config = dict(
    activation='swiglu',
    norm='rmsnorm',
    init_std_qkv=0.0435,
    optimizer='adamw',
    lr_head=0.0103,
    final_lr_fraction=0.0,
    steps=6009,
)
Each number is 50 + 12 x the weight over its row's rms, rounded and kept within 0 to 99. Layers, rows and columns count from 0. The size before them is the row's rms in percent of the matrix's.

# layer 12 attention output (transposed), 128x96, rms 0.193, rows 16-22,48-53,79-85,111-117, columns 0-95
107:57 27 42 39 41 42 45 41 54 51 46 53 43 43 46 76 60 71 48 53 54 48 27 36 65 51 51 56 66 58 57 63 39 55 50 51 63 39 45 59 36 48 72 64 48 67 57 55 25 63 61 54 36 56 53 65 38 50 63 56 49 40 44 55 31 59 35 46 50 52 44 18 58 62 37 38 57 50 58 43 27 41 44 62 60 37 58 84 69 47 50 51 64 36 53 24
091:27 46 53 40 36 54 63 72 31 50 66 66 34 70 24 49 67 58 45 35 64 44 55 63 46 50 62 57 61 51 52 39 66 55 41 50 44 43 46 26 47 60 56 48 38 43 44 25 55 45 59 54 68 69 56 53 35 46 45 21 51 50 39 32 49 52 36 58 48 43 55 35 59 48 34 58 51 46 45 49 27 54 65 67 47 29 57 54 24 72 44 36 50 64 49 50
099:43 64 32 44 57 34 50 23 62 36 33 40 44 41 46 55 53 57 59 49 34 59 43 56 85 67 48 66 39 46 49 31 50 57 55 44 48 44 42 53 51 48 44 47 52 54 38 67 68 74 46 56 24 43 43 70 46 29 62 34 47 50 47 51 63 38 52 52 52 56 40 50 47 51 47 41 32 52 47 49 38 39 46 39 61 48 65 27 38 16 71 43 38 35 57 66
097:66 39 44 58 59 62 30 47 63 46 49 35 43 65 59 43 44 46 54 50 49 59 62 48 40 54 55 39 47 40 59 31 46 44 55 45 27 66 26 58 29 38 33 64 50 42 52 76 65 55 49 56 55 35 44 66 22 29 60 47 43 42 38 77 56 34 30 35 54 49 38 32 47 46 67 39 54 56 35 39 53 35 37 51 51 64 35 35 37 41 68 53 52 49 68 48
101:18 62 53 40 42 45 50 55 59 54 40 52 72 55 39 38 42 57 52 59 37 55 65 73 46 52 60 41 50 62 33 39 46 67 40 44 49 48 75 82 60 56 45 76 39 36 43 34 52 58 69 66 45 50 52 63 38 73 39 55 28 57 49 47 47 68 28 57 53 29 39 43 54 46 46 40 57 47 48 48 44 65 32 65 37 43 56 47 70 53 52 41 49 37 46 33
089:60 23 47 45 38 56 41 63 35 51 50 51 41 46 43 48 43 47 48 26 36 25 80 41 51 48 58 56 62 51 53 60 42 64 40 68 43 33 11 48 36 47 57 49 67 31 52 62 58 52 47 58 59 55 52 41 39 33 27 40 65 45 59 57 67 49 51 44 56 65 61 33 43 48 60 51 63 70 32 59 39 38 36 49 40 52 49 61 52 75 46 43 66 49 60 57
094:62 36 32 49 45 56 54 61 49 49 29 47 51 50 49 68 55 54 53 53 24 40 58 45 40 61 41 56 55 56 55 49 51 53 38 57 45 56 54 52 71 09 48 42 71 71 48 64 71 38 37 55 50 38 46 42 64 37 49 55 44 51 61 36 62 61 62 46 53 71 73 44 63 53 53 60 65 37 74 90 31 60 58 49 58 54 52 45 38 62 64 45 49 43 37 48
096:70 35 60 31 59 43 65 44 67 68 47 65 69 42 61 62 75 72 39 55 46 54 42 64 72 60 49 58 68 47 60 38 47 59 47 53 59 70 49 62 40 54 85 42 63 57 59 43 37 65 52 55 40 45 46 49 38 37 72 53 46 54 51 50 50 56 51 53 56 57 33 56 28 49 54 46 50 44 60 34 46 43 51 68 51 52 53 74 71 48 37 54 49 52 44 18
097:49 58 55 50 57 43 62 36 59 42 82 72 34 60 46 47 55 55 44 32 54 56 62 33 52 51 57 48 46 54 44 49 55 40 58 71 53 35 38 58 38 71 38 41 55 32 61 29 72 43 50 55 39 56 55 65 42 48 47 28 39 50 34 53 49 53 61 61 45 63 70 78 36 64 33 56 43 50 41 34 33 56 82 56 52 68 66 52 45 58 38 47 52 40 70 48
109:43 63 41 55 60 42 45 38 58 35 57 39 38 43 59 34 69 66 45 57 33 69 35 42 80 57 64 58 30 44 56 27 65 54 61 51 55 45 48 52 55 54 45 45 52 48 37 71 47 48 66 50 21 41 61 60 41 47 66 37 52 40 28 62 55 53 32 56 55 49 62 42 38 51 35 49 48 54 44 63 46 34 52 49 54 32 68 32 54 20 79 36 43 43 44 45
100:55 39 52 61 60 61 48 56 57 50 56 47 68 53 52 26 49 65 70 46 43 55 68 58 41 41 48 38 61 47 55 31 60 55 38 45 55 59 38 67 42 35 44 59 50 33 62 74 48 58 53 49 63 44 48 63 19 26 59 49 54 41 27 52 47 31 40 52 53 34 43 35 58 51 67 53 57 42 30 69 35 51 42 58 50 64 34 44 59 33 78 41 48 42 55 18
098:36 47 50 60 45 44 23 43 62 47 63 64 62 37 53 55 45 51 63 57 35 52 36 34 52 45 58 42 60 44 48 49 45 59 43 45 37 37 54 83 50 35 29 64 47 58 53 53 50 46 54 67 54 49 64 61 29 71 28 70 61 54 31 55 44 74 32 53 57 36 32 53 61 63 45 33 57 51 49 55 76 62 28 62 39 35 48 41 56 52 44 45 38 35 34 36
103:52 32 41 61 36 59 39 68 32 47 56 69 38 56 31 47 61 44 24 23 55 22 72 51 44 38 61 38 51 48 47 48 58 62 34 52 41 43 16 53 43 48 45 42 61 36 57 75 50 55 40 45 35 52 40 41 48 41 26 56 41 53 46 51 60 61 67 37 39 67 46 26 61 41 49 48 53 64 51 53 39 30 34 37 49 62 51 39 59 67 47 49 55 43 50 47
096:57 49 29 54 60 47 63 39 51 37 32 40 54 40 46 33 58 76 66 36 34 54 49 29 55 61 48 43 75 50 47 45 52 47 38 37 53 31 39 39 81 55 50 43 73 30 35 56 32 53 46 51 56 34 37 51 58 25 42 43 58 40 41 65 75 37 40 57 52 42 53 41 46 34 39 47 65 56 56 51 53 45 50 50 36 53 35 48 56 25 70 44 35 46 44 66
098:42 39 61 43 69 53 78 68 38 51 53 74 48 43 48 45 55 31 38 49 44 72 39 64 52 39 62 63 36 58 39 43 61 46 64 63 47 46 77 44 50 68 47 46 23 63 41 65 49 47 39 42 49 41 67 52 45 64 61 46 46 49 59 38 54 63 53 28 60 54 73 70 54 71 56 58 62 34 37 49 63 47 57 30 67 48 60 52 50 33 44 74 50 48 41 39
098:37 38 20 52 61 53 56 56 61 51 38 35 55 39 52 21 53 48 42 69 28 52 57 48 63 66 45 59 30 56 44 40 33 45 45 51 51 50 41 65 53 53 53 40 55 50 54 69 80 42 49 53 61 25 33 39 39 52 39 25 26 28 73 56 70 53 50 50 56 52 58 58 55 54 43 41 50 70 60 49 46 46 55 49 67 58 59 40 58 27 36 59 36 64 48 40
080:31 45 46 61 45 62 46 18 36 63 45 27 56 51 52 44 36 49 54 56 39 41 51 56 42 61 21 29 30 43 65 56 72 62 67 28 34 40 69 62 40 60 42 57 44 46 57 56 41 40 40 49 50 41 46 49 55 33 32 39 47 42 41 47 50 31 67 31 40 67 71 57 42 35 38 51 58 34 56 66 50 29 33 47 29 55 45 53 46 60 58 49 49 62 47 52
102:50 46 69 66 60 63 49 45 41 45 52 28 61 49 55 74 53 45 63 52 45 57 71 43 43 53 45 49 52 60 44 38 65 40 43 59 66 43 31 90 47 37 53 43 56 49 60 56 52 58 43 38 75 50 51 43 75 30 38 47 50 43 67 42 71 29 22 57 29 46 52 35 44 60 60 47 44 43 55 58 41 48 31 53 39 57 50 58 33 75 54 35 45 44 45 59
107:46 56 21 50 50 61 46 47 43 51 54 37 41 41 50 57 49 45 44 33 48 64 41 33 54 55 63 67 50 65 40 39 39 50 51 54 49 30 50 40 63 34 84 46 56 56 43 70 69 32 17 47 69 45 52 55 45 63 68 37 61 35 34 51 63 68 46 34 50 66 46 56 64 52 45 38 25 48 60 63 48 45 58 69 60 57 53 67 36 46 50 38 53 69 56 35
091:61 52 34 42 56 52 58 71 26 40 31 65 42 43 27 42 71 59 22 60 50 54 30 61 35 41 46 38 43 56 59 35 56 60 60 54 49 65 59 27 59 52 54 42 43 29 46 73 40 63 39 21 40 36 38 59 57 49 63 24 47 47 51 40 56 60 48 38 44 44 58 49 59 62 48 56 57 52 56 67 57 48 41 36 36 49 56 46 22 48 47 44 32 49 39 34
094:38 52 50 52 55 46 42 59 48 63 61 57 55 70 55 55 61 91 57 58 61 46 45 54 28 43 42 50 70 40 43 48 68 43 48 31 71 55 56 57 39 69 51 76 60 25 52 37 46 37 26 44 61 56 47 67 42 16 52 41 56 50 38 64 51 58 44 26 48 41 53 48 52 59 38 50 51 45 59 64 53 66 48 39 48 52 49 24 42 35 59 53 36 48 57 63
092:63 20 49 42 63 43 57 48 71 69 36 50 57 32 55 69 68 56 41 50 40 44 61 55 74 40 48 61 65 58 68 63 49 64 60 47 57 51 38 67 30 37 73 43 48 58 59 50 30 56 56 55 35 63 55 58 47 51 59 51 49 51 57 57 38 53 53 54 56 69 41 60 38 54 50 32 52 67 54 24 34 51 50 63 62 53 40 82 57 55 45 72 63 31 46 35
102:31 37 44 48 54 56 53 35 40 49 50 51 46 76 55 46 63 48 40 42 70 54 44 60 56 55 45 58 47 44 54 60 49 32 64 36 64 35 41 50 51 69 58 58 49 43 66 40 81 24 31 56 51 45 53 46 41 35 54 06 57 57 41 41 51 64 40 38 57 55 57 69 43 43 45 38 42 38 54 42 44 41 66 55 46 72 57 40 47 74 22 40 38 45 58 56
104:47 68 40 59 54 31 69 29 61 39 45 62 50 51 42 39 68 51 45 51 32 47 42 45 73 61 49 63 50 56 60 33 52 45 45 56 62 38 41 52 78 48 44 43 46 71 43 70 71 72 64 52 18 55 54 62 47 39 69 30 39 58 47 45 51 47 29 52 58 53 48 52 55 70 47 58 37 39 45 62 42 42 34 38 46 34 59 25 43 28 63 49 40 47 58 48
104:66 34 50 50 58 56 44 61 67 58 47 53 60 72 37 38 41 65 61 43 50 56 51 53 40 34 49 43 68 43 60 37 60 49 47 40 44 56 31 65 31 45 36 69 55 42 46 60 60 45 60 48 43 39 41 81 13 33 58 58 52 57 34 73 46 34 34 42 55 37 44 34 61 58 60 58 49 49 28 51 37 49 36 52 51 54 45 31 34 21 57 47 45 56 57 37
106:32 56 47 53 60 33 45 49 52 59 42 49 68 38 48 37 46 37 72 62 37 61 41 52 37 56 54 43 59 51 46 52 36 61 45 55 51 34 73 74 60 54 58 74 53 45 55 60 36 51 58 69 53 46 56 54 39 61 29 54 33 49 55 58 58 68 24 39 57 24 34 46 68 33 34 29 58 62 55 55 60 62 37 55 36 46 66 51 73 41 37 32 45 47 40 29
112:54 26 45 66 44 46 43 62 23 59 49 63 39 46 46 42 40 39 46 21 41 25 79 50 51 42 48 46 71 42 51 72 49 79 39 48 29 54 27 61 35 49 55 51 59 48 67 72 53 47 50 65 40 39 36 46 50 29 32 53 53 52 61 67 67 62 62 49 37 67 59 34 51 34 57 54 58 67 38 52 40 50 47 43 52 53 50 58 49 57 53 48 64 54 65 51
# layer 12 attention value, 32x96, rms 0.096, rows 16-22, columns 0-95
096:41 38 33 58 60 46 29 50 62 47 44 43 46 56 53 60 49 48 53 77 49 51 40 23 33 46 24 57 64 39 58 38 31 49 41 41 50 46 46 52 53 66 48 47 60 49 48 37 58 48 58 40 38 55 37 28 70 49 50 61 44 59 52 43 40 26 38 60 57 50 72 51 29 38 32 21 63 55 73 60 45 49 62 64 42 25 44 52 62 59 73 37 51 61 59 48
097:52 41 68 31 55 34 22 47 43 62 49 46 43 50 53 59 30 55 21 48 73 47 42 52 61 47 62 53 65 46 49 51 56 52 60 66 48 51 52 44 55 39 43 55 25 39 49 39 58 64 58 32 42 52 49 40 42 47 52 38 96 72 27 47 46 60 42 36 51 49 51 51 50 45 66 52 58 38 54 50 45 19 38 54 51 64 41 42 66 51 64 44 59 36 63 34
096:70 62 44 64 63 53 75 43 61 52 45 40 42 52 41 42 58 60 49 55 61 34 62 41 60 51 61 47 47 55 59 60 30 25 44 54 52 48 30 32 47 72 52 41 36 66 48 60 54 52 69 54 62 66 47 41 43 48 69 57 52 77 34 41 54 73 29 74 60 37 35 57 41 71 57 32 67 39 36 54 47 53 47 50 53 38 28 45 45 42 54 45 32 47 41 60
098:53 51 46 31 42 50 54 59 59 50 75 50 43 69 39 45 45 52 54 48 61 49 66 35 45 67 82 43 42 39 58 47 44 62 42 46 22 42 33 51 43 61 59 40 52 63 31 35 48 36 42 61 44 56 45 50 29 48 59 61 31 65 37 50 39 61 67 46 54 62 52 44 67 60 60 25 27 67 40 46 67 54 58 66 54 60 36 37 54 28 50 49 39 78 58 51
101:77 53 56 34 52 53 48 55 75 60 47 47 71 71 64 52 39 49 53 73 56 40 64 72 46 53 64 18 67 42 45 61 64 41 57 59 66 63 60 58 61 51 60 41 58 57 65 61 43 59 83 52 55 46 45 34 74 42 36 55 39 50 57 42 40 57 62 36 47 36 76 52 41 48 54 44 44 62 38 50 48 72 47 37 36 46 51 45 38 42 31 48 53 56 47 56
100:48 36 57 65 52 47 59 36 45 49 45 57 41 72 59 34 31 44 53 39 37 47 57 38 41 45 69 62 55 21 46 76 40 49 35 66 45 52 47 55 44 53 51 43 48 58 64 33 52 52 53 78 47 36 35 38 54 58 31 47 60 38 67 40 55 30 62 50 56 52 39 31 37 46 69 65 40 50 43 37 52 46 57 68 53 48 55 52 86 52 59 51 63 76 71 59
098:54 65 39 49 60 57 44 47 50 44 40 54 59 48 43 47 47 54 49 23 40 55 50 47 77 52 39 63 49 60 32 52 36 50 46 65 48 62 47 42 62 51 50 30 49 57 81 42 48 46 43 53 54 31 61 57 53 54 40 58 54 56 22 41 32 33 56 64 48 51 34 41 57 60 20 58 52 45 28 41 55 52 71 55 47 41 12 69 56 47 37 81 60 57 45 43